{
  "activation": "geglu",
  "norm_place": "peri",
  "rope_base": 10000.0,
  "init_std_qkv": 0.0715,
  "lr": 0.00274,
  "grad_clip": 2.0,
  "warmup_steps": 263,
  "decay_shape": "linear"
}
Each number is 500 + 50 x the weight over its row's rms, rounded and kept within 0 to 999. Layers, rows and columns count from 0. Numbers have three digits each. The size before them is the row's rms in percent of the matrix's.

# layer 9 attention value, 128x128, rms 0.0619, rows 10-63, columns 64-127
096:417516419605457462508542504406600550486545412559518494461585485577518470588514440527451543516530551536468588467538507463481518522445530552447553463386531547464489481339514438514556498441553442
098:532556450473516391560574513509509553429501547483530581503608479493565502456506515562525492468617515476566421510501540554527477504524514433504542477349533585544433524611491561524525529487454493
102:579511505465441480474560571517484494551437547495489510567438522478495637523428554516606474422471513491449551572460497534533540409494432494500518508478478525555516476559543434404565452538518472
101:581434503459477515501423507510565466481492537534489522487536488381490461511522443490545445596423543437463470562505460478376526478444531488526505490495480573461420510450436436516587537480471507
105:393532550525476473473494479487474518421596525581519530552496435593415467434459507484528483502563445446538505511470489487527529570500487457622540635417543500443495473482454476522452475514517561
093:469619474550485564482567554503504473428494481514486515516486488507577490389515492463535514469392515487459501460467471530544463573584514498380520575521551441570566429535419434505469493553550515
098:544517506529530453570523527631433495543557480444510556558493476478641477538520537534455538463479529479481477443577470400465408505513454505416532484446462468502483476487445560554502461458505550
108:511511512526454498522531488465488437534485470523518400508497534577410488522537479481487492478433493505435519378501527507494553517439547579497455578495464536528469536483410449582603615576483554
085:389574522544407483532471490499554569412520518468505497491469511546514452541467495442482427577506462495508570519479550552539476518491525558542446465515484454583540529595478509535573438478532472
095:520512541534402449558557512508475461551550564475445511557503504542572557511552466509456453429468437552490523547472472562493513482625430535590521476454469548595512504567539552410456492579493509
091:578451440519556453430511522424469556538589441532540493544523576574533530563475458550497496505542500526402586566506412471525478444511491508492485509428426490444476468620515495529537488427573512
099:433467546545519540528437506583459502571475554453548414520466486561438467514467467482455547523536516491538478610475463514564496430511459595595483521469560473464475552384443558469489472485422553
101:557470504496502398549421490488454448456529485581483530470402493478526470504554534566543508520527580473542469518457508522516436383496445569625497513506590554459518546496475555531469404544492544
108:534554447526537630446510437505510544493479468418459580533512490477518452498557468573438523448406499507536512461539637476521544452527562425476564471407563474472434451519494559505490537431438440
106:380505440477545600497533507465485482561473447607496506406548471417526470515497510507471602428533428451442519571529500486471437466460497511522500405569480452550461493519520581474500463433476419
103:526489504456434540554485600477487477494512576553533437467569589484536518558499508479592442385491411528480484511599548585521519448535489477445508522490544458498385516493506503393492359445452551
100:526468473512535484450492475463488532415500405426429488495480472512517557468393438535510466427493512468517580508470530469457501526571502408555541591504440454490521576425566450421551467455449422
104:446564563505503458522528562493534466593467474427515432416649495451432443527494441530426430507522498569440516533515508498458492443550502507474510584487525425621487412473448528508453565548530533
096:523532531561455513535471465601531468514543454471503474483460503532591551543593539425484497492587453525494548580473493427524430513580519484467506481487551484578512470493416480421446527370557486
099:514521540532481522509488507482510461479505585389545463549553523476476514620514499389499483474505490415522522452532416578533522547390457498441496460450482546498433504503569478423454510496462460
094:484444524493472482419485482395488569458511462467449603551464460601604568478477540409466462466473431430520507548493405504489443470457477510556539538478459532588564637415534503481507403559489541
099:554526518435460447525413477558456498423424523439508553591556467558454516472533564470530477453529578546532481425517603565571436457501536431469513576476634526456510478511485507476456491614461476
109:461480454523518483608537498424506607398513451571475464580494524468474463522506502433500470518462480477479548490449549567511446620482539497465504545473556490593528456535391617615487492583448446
099:490524573574543497554467469548540478518527505393501582545427507450455513592557447562517450520508446468580520441449511506468441554553510499473505372341508459414494485477486448525461401528526471
097:493492485506458509469459432495535491498552446595425518465547544436505383539567432481435494397546469479488473393496544523516498560451500478456480421497461466523570426530488452509493449338509470
093:618515462477395543472521542473501538587505559367410518418510503550460485564577539492550559611533548553523500457521431506427507392516555480496478474473445492469395504484562430506569600504514493
108:441520436514517478444491510475581453430466567527528493505460492571549517584427457581455381482397488488518454485559564446478572458467507505537514494530538521507443477528505476552524393431465451
101:476537418467519509540493548479561544514358416489546499462632486553458543529536504438391530475404540554486512503437515525456490584462508512366443518486476465494474452454503503512401581507401504
100:532487476471565408563504480461536496441500438373598486491538501516651552433499514564471506519490460559479504540541495500487502490541505476416525565470547472458443492469544479471420539474524497
110:520443473603535523463521428499483509479493571562484442440497550503489555465550523529513484548416604446548539553503462461535513439485495480486461565586485528516432467389480447415394517470545419
096:479510592526477527548504416447526519518555474469517490497494450513514576491488451467507470580492592403471544468426422501533508493399466487535459506540509490455459471528506530482477483498547481
094:515439472498399473557520533528470501510526455609497577429436462607474511605538528443500526513434515433459490436476549595486458484546450519489469473641464461493536424528540553528498528450548538
107:490504554519465462529478528508539467533506527477509500567445448545408417439505505579405493495572536483471531519478457621611476520451482562469485545429583414580473481520447529521381480490526541
098:544490450421534539527528511438554418418418507514470458435508495615591436468439490512495542543491524465516490483558458527499551658520508572488561529572468382484584491508466453580538517549459485
101:423457452480512461482480450490444505527455457681431501494547498487380372553523465556531414587433536491480485500481461481502429437476523440374491529497446511487424458521412514522515436413545447
103:463484476488470495476471519527489466484532405470529527345546544454592491536489549410544489469558442372532461560554444474550499435455538479476572560498437446550464541476540488450473522532554473
099:514471559564561624475593513408530486570496468551547489482510504513491579578515483493467523514465518566437491415485468558499443505497518516469533492465504534517470514519538522423493477404400565
098:503546491486560424469556420438507481429471502487457488509509514484541419463511500430450524451514457465503451498553549582467457557507557428482559453405443474518457532460461580527488567485464386
101:463568456500540515497491490547503515434442538478447423514479545521412514484551494552498388497499473578513570489500569526483499570495558457451458506454557414564506545580442501394562519481493483
105:496540478495491376535550560525423491513421506593496424510562551543389526446542456528514476500449472551543489580502529548531480526550532531381517518467576415549482493526433570596461464588531460
104:547439455395536550484453547499574528661531478470511504479542458394592500578612465501537505474479518597510481455531434448473503449465481564459463456508481511478523538421565482461455616463540445
113:523580510469558520521528430620531501436465521418528534492497476457465479523459542495480498465532456482551438409512554552541515545579492560525466503490435559550536520556537492506505450460522487
099:497507396452494457411549592462487460497495543476481387432499389516448439476491497464558448506467545477475433552483472449426550427466563506511512483587422407517530537529474553439524463362504428
098:574558437507467483481574490455506510522514581480452551551524541569569597532464454532504480479556470487386391499455447460486532523492477464556491535484527529618474461576508495481602512418508570
102:565475588453472430488514600523519552549480575573520509470484402492474420471531545522452471552458544485456566481561492467460512333473492498475533527479495526498447479448517404533490475604573434
091:522603530551504547473516495545464406550514499527501545522478466474511425510540481508468614514421493481561483469399504507455476485487431546469507538481521478447482560520462490472523395488603572
105:564485427494440494484505659501489527531463568498484408555517516547631513538444565453505461559440487586548591591490513482487547493552481487543415520526463469514473582473478427480538525459551476
103:467431518522487515474532521550453524567527375417448529576483495498438525441588502429534525474471489504459483475425489471473367480609566510483532463433476496407606544494469530513477391585489587
107:504425492564560527518444485526494425602477467390464537579557473499507587435462448561510431451572500502523511437567522622498512459481463556365501492518543539368574514395528474534556505445504596
094:556501531552515507519385503498435508492401559529411477489522488575517613629534516479487471448535508534506546502411479579562435630487492543435426520505552427482454462608522526420476482461490499
102:498466464498505461516446510484571430519538378486591491560569546457507595476420494498496568475585465471521461476498363474547470516471478439540644458575525644445458497554567530538464379493448547
101:407422429505485533457556594476569508559402489459512505506533506538485549451530517484478603539554519424498490552475446431488505566535493524418522430431478472480420497475538514449431506408491607
098:426472500432495481507519560499503533453489518499555551476592427568481479480452539524428453414527409500570486550437542479500582530457490461464412584547538460425558444466551489410499477489531499
094:507524464532507527473440548434542492510506391511512489444519487496602476505567514599513471511579466461410557461513551471520440616478416487430484494596575530552459482407491502483457529576371514
# layer 9 attention output (transposed), 128x128, rms 0.101, rows 10-63, columns 64-127
093:424539478519419533438427509443452471492523529385427495476489501568513453549446577505392479476533592551559339525493482482449532504474459417485449486472539473468474488422501483500481434536409503
103:507567521496500498586572415482407536454376507460630539537465519446494595442521574482548556506514457533448458393517449492485522482505474452488470530550546558556537530564512522541671498519542477
103:569530550423491428458516501536462498403423490437606468523526477507517538439481539528554545490598439517558516457577455554525434482525562481491621493547577420509468427557529399440619457549517497
085:520513537481468513519416538551503554579540607605395519507550486507518466502485397433438475525458478426561467603570479476486528515499444460529456526468409581471502538601495423540462539552514535
107:497491575556473533468469439525458478468499488504729429558536506546471534482497548493494538595404557511481417477428479569478542540387511502488573492519573602522454558517471508502552462489505573
101:484515505561439534499456464508410531480533505550509479492521466488427599404492446489537469497502483556440566516521485483558451523517435545427461505560425453496365509478480572429588448530461577
093:423490451486549487498511494412509455487515437523513601478468410418522498547542414579547410485527450481468636521455460424565463482534484461454463529480367479545617532483469638459524577418511463
109:524469493451434485486438470495568496528596464445444507533605487507386561498564492422589404444484498380592457445456478522551493568506609511496505558449509526498474490524505553430524499545458454
088:463489476484449476453444530485527557460572516507360480514515630540506527469452429469427484563476512524524440523436597525517549520539418556525457416551486505482469499527506543535488491354526556
106:474568568520521488542460523535485558458449523493539514526480427459465522384598519499533564528599505461540650484526584557520438460563527510477589516537504559488448506483447508457490439564505464
086:526527474523577417530557547390480481459437458489459474406477486379562451470524605545533568479557528447460557433515480506525432468447571531496529532554504418556496371511515606434469456483526532
105:489327505466504468513524565521457500514549471558583482537499539514452369545501469445466525540441589523487470552486456465595517528471514564516558432523468525553553486518482516482421498364565506
106:539507532567504468544529488598446495501486516517660551492454468545535509576465516529592499572472500552472537477487441469557467459597524455561503528541509530542546652516473460501488482411445490
095:479411445461504573426536510496567568505528548459429535561526558562515468470473541496423501509469518519576356474468499496459534529471428486463425498402479544522552487457530480484505488441417604
113:477541449565602503478553493412492534484481591509498467467532561479578478585527544560457524442530534546497558483554526447442493440405551508543480522430511515503450479415484578478398586472534460
094:525518462520439552503538552567514499542533604491382524559449585584512559516559557472464518538525579421544448485537549543397538538544449437445458525477521499531481548480439484490464501599480485
114:598509436513442464467452485459448502450499485513377453457416527540502499526467558520525539518543470479520521489472511571370501505524508560541486514454527450522504426506539508507545516520534476
108:466464490482529515459482557455475542610569483514468439542535591476444534433573632545447378450472508490524494543487553532459502494439312540449473535433436497434437506526513562495461468491528510
095:469488497509503550405539494435487527519514559409588468542521547562441459506506486610458449468561521515459529560484521520413461505536440616457529459462477516448519533477460472512487479403414558
093:475465496554492516539531498504489504441391496536572445425528453452464511527517527506435477479549389571493610528484490478483444522455576502451503403588505457494562437599523553511450482525577393
087:573573572489522463505457430489462471418409451535594486511500404477516543498518490468542474500509482491426607418549531546525434500501621484511549513512535520548478473518483485489524504513537453
095:525498486492462500573603463625466579501501561508623524565520569561489534452524585516518520526440547587448427428485482571452573530513469455449505506508588498500541523502509449552532465504460571
107:464478483385488564471436396522477567536610562475460524520515583518465534482507477480430511565429614531509390465417561526487532562458394488476427480519568508458445553482494552506499462435471624
103:470497534517472587523433469495533480505456502522487507490550379464420517494526422566516476526584403485479543541449521531467489581520470467456507472504403622505614554529458498492458436464522532
107:497592515492541541441505551463532493505495523469372517514566532432539437543484485548460500489464466476599508499450586506417595536514455493473414449453479568531514497545503589487476469491479527
098:570466428468477471480535607458469527490475522509418512473477523417530472465420495516444453466579431440529424545530458447492459452528494525524483578514390415462616380471540436618526524525608487
089:495479413549379536449548508516517503467528578449402530535458518552581483499543531443487514530484564539543410396503550472467609443519413471454448516450520462525524565463497527419518463490446496
106:439542520437556462508454462527558492537567515530439437414577523472446549534555520481457417394483519544472594534490507527493489536441471478418420471416494414486460432521520580500478499567504434
098:528460451454464462544558499473449476533496562437545589478430504438542487477503617524523549493565547517471446510538469453494468429486326495477456484533499398531502463478494411571579472546489570
107:474494432586431545528465546503466404472514558566463510470424473621537500526482535515448491598513535535513542573538456423510475419477535468460473575526501403464492503474541465462432486554448501
085:487525557485485374534555515547488449481420455571605453483526418500533472499563513460519512533459525542482661418493432535571495488437614492492507501610590493550515471544492496483558435468525517
088:397522500489503467482507588500476472485532464513570449435471514464516527548466442540496454429499524557513645470469473512625436520509619437515552503512506417567531470395514524496474482481448429
106:438500593482523502516542521542587565473517479571638528581579507508516518452473552473500485557438583503475552465427496531606532568475441572467557482553511441515488521506483605449444438469522495
097:515500423448479473448439487538464476487490453507401510472480459574587553524444303450539441456459499564449516432493507451608572517504464492494498450505499467485491478468455568488469586454449463
098:482558532514479491488414478473504524539563470596332501484549489529489510479531478560484484543415529395515528538500490431500477513468500509423496602480450456515437459501471576410430498560542525
097:464508436548496497416596538428463423562450494517551449425429540548592537569491463532450468510532449545432617499524484431502455461475536522526523473496528483470560445471495523574506555435543435
096:499459489556509492556442503455516490461417437506492493495488448425402489560600547465548467450486458446536690553484478564511373521484571497472530514466431473514547501518467564448441443510519497
103:514589532550490565498462505457556511486413459563498554506489522503519506478560550484521568535571489530536500438550606436465470497482480485453415489408470515492488457460506535514552498562589514
091:521449502500464520507488477509482565469615528454393493590519584583441521424547524467412498510520519482561385474470568567467500501519413541431407568464512503527490580480493539454543429443508583
120:493493511471448538452518502546434573549607538530410489574505557531429598425539525541488517442470528469492483392437552557554502521471501461451528467498531433488493546536526564476520438430525513
102:512496520449584463547501503497471460534456461531399536444548447436528472574457421549501463388585423448425565533563413434477463381479527504515513513559419432492482438516495483525507533564588394
116:470527514541502484493508525463532554410441533543622465519543534375467564437521433500508453494487399532531524497489569564487534536507484534493560428456478567557559483595473586491618519505555434
099:514576422578455540445483499489526495536482483529371488458543495462574572558490397544512520475576433505472572448565492390533563412493563538492483514497461432544518457552511481529480537511582404
103:542572545528516520463618481513450469464437443569462466504559481455576603412511500440514465529488549467506537431500561509526520473547543553428444505532597534588443469569457522423583430499480464
111:588502535429437447552471473501482470498523501577569578524534427389543499565451531557542468554432477482495510545554478453523555467478447494494487527523497529513515534520508364528421517534466532
092:514478517547530447540552548460513467499423456569516498491579384444492534521535399510510477478519384487482689464500455484586454509512659465437525501550432567589583493576484558440507524431551476
096:562531450508455563478412499511485548444568508503353455483421496560450533500422443515469446509572491507481450511540522467547523454464526573467502455539473443500518472493492445536573521520491485
106:481558458437541497535486530462506534561538512539532500482594498434478553444514442569549481469546566418431572575465470583471423588561507519519522522492396597495525411486505528489396445494508558
096:525414407366562536540575510541441489480536416469502513558557451503429474501528570467482480454490483533432453506532407592494453546548472449505552562520462551515554539518566490407494462546448549
092:503529527461545503543559508537465522452444479429491402497455511561456458527527555471510453452472527545511492484436463544502487493512603445412536477507533462522527449469478496501459432431454502
087:508556545538591515577557476467439446528399489491613465501551444447494502476563452461544563456527490492425633442583494541500462562453594479478562415499516557508498490608510520507521510530521492
098:466484580488610488506471479444551465479384428548557463477550466464540506556553496507464562361523547476470591517596451505507391556469587478442521456459482470580513445566458548463472452577543453
095:475466466518458494460646527518513455502539524528498505489445574516500470555537668464429522490444539509505409450500503598420487463437504497441467604558580455485449483431498433512508502596503452
088:516471492489563501451567434536485469504504515418652508506455500522511465530532645486518495506467534574455459487551475502455450508542482491502482511469645497495453519331512515442495502554431577
# layer 9 attention query, 128x128, rms 0.0645, rows 64-116, columns 64-127
080:441484496588486589498489570619536484551449552504490586535525443525457453438472553454451491526539463458534472577578443408547462559456497549460619538518443608502434502438488491499464507526461534
081:496473506597461502423492506534438511456542542510503549563533484518477460385561562482425541538519517446505465556557557514523518475513516447551505440544483504449554615563432521660416508441510489
075:529480474487486486420531499499526522475478517439522547521487513516539484597520564566592497512557467441477451482444606474461574490488524462405540549429417538529515412497523439486521497559550506
084:457519517496502496522525522422534547512493441474469607414535455548481551467485458524615518465478459468405507439441536459588477373529536452501482539430460469593416580501501547450525465577501464
086:415529417428493515562490387448468671490517453431491586496549520496521490528515520476509557446553512456465554556598567505632534520516494383501459465495485457524582525505491556505502496497443499
087:437488510514418476504503543412461454553526569470495467502416527458528531466451422479555352493421513539468601530480493504535483596467496555642468470529504453512539482464416460548486524468593521
086:550420603401526553558455655515591406439499477511432528471420479480453543454450553490455433534465492525556472484491556525395488442569421474500582409504513466474536425569453542437466527487485480
100:534544312514480494465571502401427560559502471584483514582484532420507420498550518426475472425505537475421521544525458431538478497462486553472529608503498567493499499466516464571482503481583484
104:488486427574565573496527558459600451496469430481541526570466485443491548489490586537445428471543569525510529509491537525618467530433519553502450451551564500439506496472531556475397505453464470
100:437493484592562511451547512543544469517526457486488469562429529485449481489559512476494418418405546561537441572470476423544450524470414503485491446575543445482512527502505489523408396506481439
112:554520459511392433464481501362519571543546509486526516554502573469496506521430382565549459544541461448412473529491435538475479519477509528518480536524448520626609541504493481545575474494582536
094:490446401471455520430451528441510538513472560505509573539483481439454581476485409596482378474548518605526525602468568534474412504477500507558512500524535549460550478444428479521499460453447562
105:595529589527478483506444546441552418431500549497515535450512540541512517501537494521500572547468505472505442487432480537463571439566470486518599427516305452464472488553408580453528496465592570
111:517557453461467501455483563476436616460599541484457476596505553428497466486504448535475551462547562522437563497557476465571487507500557572498456496583535575553502530445560505561488493528474505
093:499489488403512503413480529499533451429499569555549581526442487594485431537436541438497502561547514447503524423548470510535502599534498479585547513552441446513456515503508475540486518516553502
129:513449576446476467505472535534468453453492485507530515457447477505509502475509556492529531508462579454591420476496483524387574490560476433481559450452390525424460523565509555470451583511469473
107:518535430477612454468479499408463579567493556501493565501520652498437448476472480453487462435581474565546445489454471493543519625507570494506398574535507554497515514464535448534483481487566427
096:510377543506513530496475488428538510440465461497541437451456485499565455543491579591521537535510577456538529558441512470464686509492446493477499446431568364458588486642475510487480515517403533
091:547510555473464478488523477528529472554533546533456570503567519500414503505428408563509434432455462547457554469480442502432523575541593547527509509607538451634576590413600476576446529451447484
095:526449565472477438606506501509566451523502516524484436526452609581537475516466483510549588505512517392506389566527439467469589490551465408520575555477474467515476459598461544502515516511536551
101:528467500455509576446458501522442461454408436620478510558436503508480434510536492553406518488429538496458594525531543500474432534479552461498476473549569497464548561445573455577418531454486502
091:516564473506556597506420453401467485527433503487567451485472462502496595534518509525510473467507570474525546577402545459542490487454479504488485514499405459610587502482432465551528535578493549
093:503551471558390443565481515514543536470564553459495431541499490425543460475479552556531437515461410454494478620481463451503527552492508583496547458555483468437609478519549519520531486441518519
090:466593553542467595495476498480547497510451553550603550467464493506540511529489488489541612457468515535536464510516469463479476437508475425535501488477367560531439441576447466408526545545490456
089:526380482554541476489468402513547528478462476481563388505476453462579450542516539572538524564618417493487518524527463575535563575484513512510555440445467542445560408600448433489477470550506451
104:477495494519534595480502521530484469417482544499494491506645445580511555506465525531501468431489522458538390435499447484488494586444515490615565566495568535550356513425521533490493536491476593
095:409503490475543526490548556401458413552397556580514478500542457525516506446455553536508525520455530507514484530405501660479476528531509555472448377535461480398493518549509489512589535416445517
094:590507628512553489484501535489551480547377536575495530474510526523513426499552494474505558640500491507502548424502551486585456588528453424490503445495541465523474502586428468498521468475525476
094:508478490441496485492546559522491482490471529489436525460479550480475615476501396458464580503415503487567432498439430526439471440508603550545449502471407563496544447468493566473491420450515537
096:547531489515522473421476425506503560498477421543401612566470522490563531501521472591511423506540501518433505602488484526516519509482500512538479629580510519445497604437506506529452511566469528
091:523562461526620579439433477442501476467530472507473526531497513502485480474460454478354431466521478599513503499542446495573463581463602526576447576602537571509601518410529455546455550458543462
092:437566557549557423528573542501614427452424512452523499508553497505525587480468515521504517424432426559454563473431467574496555463426452436578535436579510499461537470517467534528492493497509487
077:464473440492474571538516492522525579470453458515419587519584495521402404545372583544426602483459529530513510437563441547548541546493453437552432471543549519516498538547539484537434390412523517
078:510556451499496488519523438390483520463552452461440488552593430467482494455491430448483518500475416483428459500546482523520579471489533465568384552567430394481491501465426462516562485424523405
091:522427580555524525493498580633477389569517540617486528419447533513440444459575541446485499541521537433511520487539572460486488516416503484560617490498562446518502515572541432441470475487485490
093:537562572518568521449459518510584507436556494556615491480487422484450486462558468511483474517504567449511445512558609471421531500596532548466559518511539563538511547541574574422467564468530599
091:458562512541503476498465409428507552539476624483535473438493503523556473548438486533547515433512515421427513365518507531415513492459504544452466523475439551535507584491501423480566531494584528
093:440539426484478405462473435473517532493581523463519431510491476512640486541507402596562503436497410532441514440471468508439514440480549479511475543440485459490475487441532422499585454586547552
083:489515420468530461506549475489538596450470523446517562527552483471458507525511547509462539453563508572473586544518517486559436550449528520472451387451598425552577461571503594570433476480476466
108:446483511557532478436434554538490492656475496437554442472436472539560468564429455493429560400490424501525545438578428552481479522496534490475486575548522461513413580478499514441566379547531483
111:413475457552512526455487444511456526616522520562503422550408589462521516569555464480451536496473534491523573512539517544544520640435509585528484564574560560554466589367519386460501487472550479
098:512581498537554459475470440486428536495556525552476538538542495508541408430555425501458548489464378483502459472528547469565455389528611456398471488477506565506478382532484468562535524552500514
105:443388506542532515516518516508562498408543475576465477475474517521549475536482577535574493542457514536397462496510481472490508539567449482452538475500537433412333539497496464450449586550478512
116:461598473503517504427509511422503583586535481528525460561502522414491501473525431489440416503560534531456549599498540501575511598441572526566511528524484521513498483386553409582476486453510444
086:523435468439440505551592463543519443553477516452542519472393414568534516528501505525521470516543631484583482441409500563432535470519429460531481603419498447453515480534495498423492564500414508
098:482497415587560572565518488521498552540489510464567461509534538466535492525484527537496473460558517454537531498565472566556513569471509482557511483523529381520560552380477486502497438491507600
112:463452503443489489466468481432529410501467488465475512487470526550542534504499542533540392474509638597484487514579486482450522481418494404458472512512545434454459585479533519552478516506487495
091:603527544514585603536586498617448468487481502434539504453600481518433432459471476505530517405528500401588472384456509500535430528484559476500538396417530543541533434592450562520433439462464457
112:559494493481479430586550489557525469445467525444516473477481504474558472488470604484497573531481528477555434550536484512424523514492458495460537408503442546490522445501440482498531531495579512
099:492501466468479527481526527466517488445476513500482448507412528509529553472499521507452520516517512593564480502533499474483548564457473469596574454553530505383525500466485439605507461459527515
102:421472523534551530488541476505523494415524463511505638490594520565409505520513458466532484467498461543439604431515486534552448480509559441500410572501444470517479590424533512569537523497504563
101:519472504498557533471485579519529517507505513422584445416578464515516457522470505584583536487480430429456566463448607594543475526468423411469436505440548482441528534583493488483506507567407520
091:454530416540582644502479502508527538512523581536467560472535506505464538541461420499443493460527525548421492427539477424604387580456605588512502553465508553539551507450511501529533591473462465
# layer 9 attention key, 128x128, rms 0.0649, rows 64-116, columns 64-127
082:564502441444470474512420557458551477492472412478543451519452547425456588500571496570578581526449480505399494552499563507478573407492517451493533478409480465420556444582402554484436522478457480
074:531448432447408473421523507426484546558509484519505598525547490519592568568477532384507522488417477468535562479448506519478568596546438507473551504471497501420484384467576456482522475523489481
073:506490545550541558579484465578510447608603438502501470577480647505447478456515452600504517456450530470506566400471568597582462507498476521478554599417533495535451488487582483535486508511494595
086:515461479592463497593552500540505576533483483474486419543415404467448377450542412553578496494600454565485457490473465564537513476472580500488466504370492509492410450531495448512525471534505475
077:523504470488411512489511512486479499516514527546533509519542586406458505512500522581462499462480517620514435515512477546466529451507479569507520559503472509510503602449447430484573484388525533
096:524536532640598511449546469505546458474497554489589527465643498570493478477410471454471439458410474608569552439452472468531500452469536482488508441501435505574515514481469457504510471475486505
098:489446505444473590517465543577507515463417543509468497558408455491510577435532550486508530567492548443457484486517499503420455510412479554495563474484554521469434501442546499558491347478481445
110:474434476518464407515428563517472507549525440486496509486546598554548510487410452511436475580482512577524569523487570559580602532499493458560503561514533518506498473480527489445518531476485440
097:480615448475576560409462546500470516469427545494498492516485537417487492454481589550499544502492463556486425426496405515538436518462530566475549549548521526499523491446532419512554366495478589
084:563484429445437473501639408516427502517457522469453562468547504489529481489443530517486458460440511502520482531468433470507518544459528423492521457491456520575579509502490519616511444584491429
116:540456494586559432481525443492453560553529420515470460476587445523487455604368433514468501430437440543471478535437555479537576522494509495376493480510558514518508462497464474531576516451593522
090:504562594504437466459550573464382507394537421530494459560595546474537520540411513507521449352474488524409477477459399487448449489542535389469510418512482535520530488516470429532519558469558565
106:520493540414597488576384454553487436522527506478557565533520506587515475443438522557513543448483485460547599513511572458575499564455549569503564494469565551556466496493584515493429503519495509
113:599569425535484423508528524475526507510494477477519482372584562524505470594446408499526449461533433489436463534457546549612567461512475479499395514453468449533546524513488475482536459484508506
113:526448556463565517503419524475500480527501492503499479503535439511552467445549621456479509510455571482539470441590489410488555482459480585493559459447449508426467555484529591469440563501594495
091:509451545454465468638408592608449462472535556436501457528438515510524549428603580467529533479556567495501631543473454497412515481492511554517484497523477452475513562528555511518456515479606451
099:478484466487502486470443500447618537458470500530542547506484467570594592462510497524385440570535486579560505510538518562517528530541411507483588474453556520517485432558566543457506555518557485
084:498512475464411523525524491566553494481547494482520473550454525435454507462526571487527483497544534492477560414512413382510489480506514499498519551515381526422566579433531466505519503522536427
093:515494498554427423497527520416562493532440385458538462426599512457517467624432480553513494556512459528462472493467578584532503479533504464487471539432544436574571494594536514433563564520449480
091:509510503513536547599458544496393460518536592462328464480468531575532485514536550466556499404496572450429478454505500383486479489457581528504401457593460586481447502555567458503447452527528442
101:506533549539447419456495499496506533537536470476593477475445527412495464469497443443468411490610473577544565510516520563552562552462460539505388559434512521490574431439465485450528609487508470
101:430492495525515421503527462492481466442480488450546527527504468560542514499465482484457507479404494516583423563531476377571466526510518494409556535471516501454471533564464545504453577525493623
094:462531455476504462503580527505442504602496400494426446481558564507504376546459571538562559481522439501533402533565471531478568602498502520435456492564542476436480494556528545454500473466510492
091:567514511533496499547407608549479377526544505530517490454483472474493536459551509567550468513552597497517494438504495460493407489399523519452511503449442550544401545434494513544481449541501586
092:455568537570487583397485487466571536536430481462529461552396496607517525505482510580618517557545477509406452496488504508560527501490510542516475466554513559437478490568515521548494390586465505
099:444497450551542634536519559513486473474482501542528604527493468594471505516524523496591438547474506439465500498489560448451501456432479457529529440543464535540476489501466505512498464496500526
095:410338465549584450511514474532489500512495564479501507459543480448495473432531594525482459506529485606531539518419450498458522516530539588402522573479551614403556506506491458544458512431480417
097:476497425474518614497468569516481465474486529449488498447374517527423536430470498542485458409515436447496515507492507414597328507468511573557576541528483591460522510506509510511517465529472496
099:462468461597491480538510501536478493546482457479559480474493508488581541568512407482484448536442468563476528484531539644501456492498521483470462514546577398501496439493480471464608464506495479
088:554481440510507507480475565439547499477481471512464592513525460471453543478355426474537500475561523595480431464510464508529577505510480405428508495434576431450514463556420509411581593455480455
095:485483498521569456516484437426586569511455480486584525410482427520544512538431431493353492575506465509573538536515509530544623590527365512506529578466593504540484518518448507482463497532417482
100:453485481543490579481488519493503493472469611558545453509456567470488512418539525589511548432548488551562596474573558490413506523483528500411481489461461570519507544496449508547479468545389543
086:490458439511512415564512563469583503496468501549468539406521484546663505465439567532447531446445456514511464546476463511409528527485539516509445457454532464420483474559483542506515547587487472
085:348429486561454565502484456530530465502465511527561543411464479528580547530361504468434523402523531548491569470499547453456489539586503480529497520462492531548482479537553418472511406513478509
080:468555486448425481499569548413462559469547515478445577551494539480457517438563511521486454561491526508517479581578522474553531503471395440498477551561461526400532434549471543466435599554503525
084:548523485462593591439507558454495542463497508454466429520441521548443455476607527549501487619540488469453540421489507450526485575446441513493543481490501528537512431507540520559477508464556448
086:532555442518414433521555524500474519475685458430512414491523576410449532567502429601589457503560472471476492525484499449593515479506454504519401486427502418504463436453499466478566548523531510
086:586480565547401435533546438539514438549572489459509531471520563475488584568514505530502445495477493536495452509533497468548569389479485417403454500487546449536421541514496553495446520517563460
085:484525481412473551394458528429408382470463554495547497527486593403555508412542429566384531457493470493525494420425551613471550542431557510552524495525490519436539563469564438512542498489538512
099:519542490470398449525479505479491514506612462492577554394477501488462385554587442555435499506597507516582513455500535423507582426540465509584516447499528489402528452506510435486460556483546519
115:501579517572506421427557484487593507478517481421517495389574436559499515565458507497438444453534412521467502583539482541479559571503431455520419459483432455566502496459403522560536534526495498
104:500540483549459495477574519509584573466581518427466526553479581521429489669501410495574427513571438502470559456473512580529475520512535417488442546424568476549529489476466482463553498543462480
109:511526538400478498582497521448537411441452412556513579599532501572500516434473543461407505567487580447460436477489540403546536474456517483545538459520496558462487545511561419479431520446531475
111:487519444657505446502584474411520671547498472430579511487573466467494531556358432489524474500514410519492444571498485573493591525556440473467382574540489487548507492559376545521500529548504519
084:488493486444567450627484497579398388521535474506500478614520506455510533417577463562444496560439567432415481498526408498490437427524580493526570385551444536465484521555525508461470563499566475
094:476488428506520471414542446428513506491440554622518494462547468495507480487504439489417471486541474570575501565519516510539501535448471454514523573466552469420459534548520492482547519526493473
092:478454551413548439537492527573424516470573504509466518522457577481423602508561565465580448517523609497525529493514527554396440435482483475424439478401464533498493562488408574461453524592486391
126:488506455623514565444505585541431524523511509463477448510577527488510481586481452473527489398527404453473619501430503511557392520466603589547491500466483535492506526440529523545490423522493453
106:523527544508541523555488448583514347460461473516558482532410478429549554445552552430451496482521569521541527482493502542408444474498528519539540536495462537391534485530565554552473538491553535
116:421441386556519471549499484593479539551542490480522506498622471507526474506513497551438443423498407577502527602510478500570489507504508501400512473518529440507555454597472518545481519578512461
101:503457537454547510469390538433519566408514506566471537489477569524509493461490516503488491566528533514548464426504544560504507516507446473554483569568532538549477427488512447507511498527482538
099:456572458502529567427543522532470488428413590546529502540434477498458483437473539478518491483504508464454512488515427504481362548417516543443514510486452536558517474487466397581461500418462538
088:467558558562556391502439457457553560467496482500586495455545445550516464543506444464469458523475512547469443451500571494558559554534420426547451523539639471469423527441428424492540483495412502